python train.py --head_dim=64 --vocab_size=16384 --activation="squared_relu" --positions="rope" --bias="all" --optimizer="muon_variant" --lr=0.00281 --warmup_steps=0 --schedule="wsd" --train_tokens=858600000
Each number is 500 + 40 x the weight over its row's rms, rounded and kept within 0 to 999. Layers, rows and columns count from 0. Numbers have three digits each. The size before them is the row's rms in percent of the matrix's.

# layer 5 attention output, 320x320, rms 0.0916, rows 289-319, columns 240-319
094:467463463414505504470469462491445519469519497479501527518580452534498520468521486474568453486505466522462543534571505423510524507472521470440511448493506461527499510477539495519413480472512453489534539514505511483463508461467495539490482551
100:534550479584585492539454570555530491531476502536514522470428478475511510474463461491469514464460468543485457523480395525537525444542477539530529446477513462518522565447592466567471498460491555530550491502531504474492459515533519582474478503
091:525447521508581479491434520551510503490464452630617459490540504490503557568488511432510481380491474470534497476543547484509545485510448389499492518474521507473534476496495486582563430437453528554491458466536444540497438562472554497506456467
103:514533531555516479520510465522505544512608443488500580506501500518516533518449517481493457490468435490524411515507539466434531474551461512571484467483506444501558555474421484466519489548503501441495486538446472588503444548580464503469526518
098:501461483411516559531447491465505448486528514478415519484454502576498511514520531451515474517589584542496474537574487514434454545503523503557440453524515508516520455454514520467470472517510463484501485494486497484488513529539475497456597527
102:492502530452491453547513495504504495480533560496586538463515555536428487513450448544513494473517532445461510560570457513536489525581485573565536493551546482503524521561497439486465457439519489493520478437487423524512568474518556520496439504
097:464497451512555447458533511568522528500484576449521402424476474473480572452448477524561484509458523518507483498477522474519509488533579452511475450471483511447558462479534473525437497530481452470444481446419420531547528462458440481533498457
111:486442519478529515502510452518516551473488512470429515556481484529480522513433552455582487559519465492547508506472548544578467463519532499454465521456458482485453522532581492441475504468502509508444511529545479488493513498514485520468532502
106:430523444487535469494555420484479561475492520498492520529530561509498464494493544489544444495507575492464577524488507508421473472463538495468488531464489481466510450493506587493490450491412499490493528435540501453502489547448499507556545552
105:483489468550565457433462437545529534522481475431460541538567505528458512542508474574551435545441501525528536419457462539508471565525554482509555434503524476494429547485498550488518565501496501474498498468498464467431474495498470529463489455
097:459508501495538511569468486511490502555556461477521498469557459544477489498514616467530502428497511446501450482414499537530477468512516535516534431499521482501465487475564462484495463445437500494549524523525567455494492507478492494571456457
102:493478496550468519427510471480522468550516486445478518475520502543523463463450507480521487489442479486517529474506468433510490585525447532524561478485501497539441446540517465490512486491519466525500502479538505556502527455528547529474469469
097:579508507526471466552506571506431504472512549504568542560490504515555571507532555507515525506456505499505489604523534475537478472525487490461458527406506538578491449497454474546491448561513454497483532521562480495514509505485513502466526566
099:434521542529573516529422579451505538512503483544547504545487456482544497461552519427520472426519510417464549477497442532497522451493447503544464547474495489504500577522552487472483518530508514520557507531447538441520475533553495498467489536
104:495483505479548518477465479485504469514481542463492444472509512501486479514443475512538473473545503540537487470462591455480512519521527479456461494534452519489556460511560504470507525507470475487525509525549564512519505435454512539480519531
103:473454470427505435469508522482492546489494519535466477545564503476550515465552517484485539419527491507543580521571499495454471518535533461522528518509489538550497505508554526500555416517455480589476490488512439468460586474510474462594545498
107:507536519475434502486463465469504537492489497528509545462571503500569493492525544513498480514515483497471511508573479505450507516504377525511475487570506572537475556572531535455539458464561495461469550556489438473545472480487448495486550527
089:527474555545452518544513471453537498500463518446457524490437456513427493496489475546485513520488474489563469554436405459521500454520484519552454543540478511516510532524521479507424433526506520478519469501401562468532504529507480475523487484
089:486461495472543520505503489475484478474482460446488449489464468479524545459483517565405491487543525447497434563494478432501481464481537486488536537538463480495464494538505552430470568518500521507524521521491450507457586567540584531539457531
098:441477536507470502504495427498494535617453536393513462485546532491499420541534464524558460549501466427496481527465486512502522493446452530493508539529524458587466569439466472423535500523555439533464462537540515518548520526539469502483535469
095:510557472461511531536560600530544540495517525452543464523437514465500490609518492444468525542456513550481563509488499517519509504517413498406510492523459462593557570510525549498451530491586511497505538525525547523491501517501474523477440481
097:511474503496502513455502549550475532504539484505475476472536541552429545476487485481523486485531542507520576434483528475531503532489551451504466505463517529500469497509453484523502477498457567526456522545468486590450481470421521534503437529
104:479543537534470460587539511456480462487521497481522544480445551488487529430442521425484521500520472513488501529452474490471460513529462528420482399493505475529530560576477508517489528490467557540448492540560465406597444426552545521456436483
106:471484517580508559571570533471548546446469539493482480583565507509493538521494490437497468513487580505500489489489461572476470496543543545507462541535555514446483573542458510488473471464495520492466438531510502467545543510439483535491417546
096:408553451490450487493479459481518499513497483523446465487510569550469496555553453542471510526439499507562471488560547431569478493496450462453485540497514588527478450542566535471481455495445575540554563463523560502548553533516488537483478536
089:516507479486500560528513534497508536479489415527587491490542486512524528478584457481463512553500510513498480515486447482498467494442529506506458544483493559479451536523494494525516483546484421570439562477537481530459496490554559500492417485
109:479540554478550527470514504505467511521493486526484521475563481487540534506510506465473483504475530492475491468516509539482497452505562540465520473545447478504494549604525543515473511524511505501483555529484474504475546485451510472501474472
095:530485517470509498563529551501504560500523488561503471494548482493475493507465528459418478466430543541436491547473468499471488449555473540481480474463465479499491518527554480493527501464480604510501543519484477476446504467420510475465465493
104:486460578492435452488517521494534481531467503518556432469495523529474463496481464507496550496503521495591446493521452547492480493536480558434529485525471476488567551443524422526546485534457513451507520405488567491470531410429465455560532463
102:505558558471477523479477555488557486492447497469593486499526501503479449398518483489502450481450514492487484441497507471466604470500573460484466465463494467530436487440514443527497436468524503442444442539562570486527442505504506510505508526
101:528511474509472557471410488491534502490545518470493504462554508480520515485501426482458511469554524498521498517497530496492560540500439513526497459480497503493403537523454534516485481521525506472487510454551472493539520506556428438501482600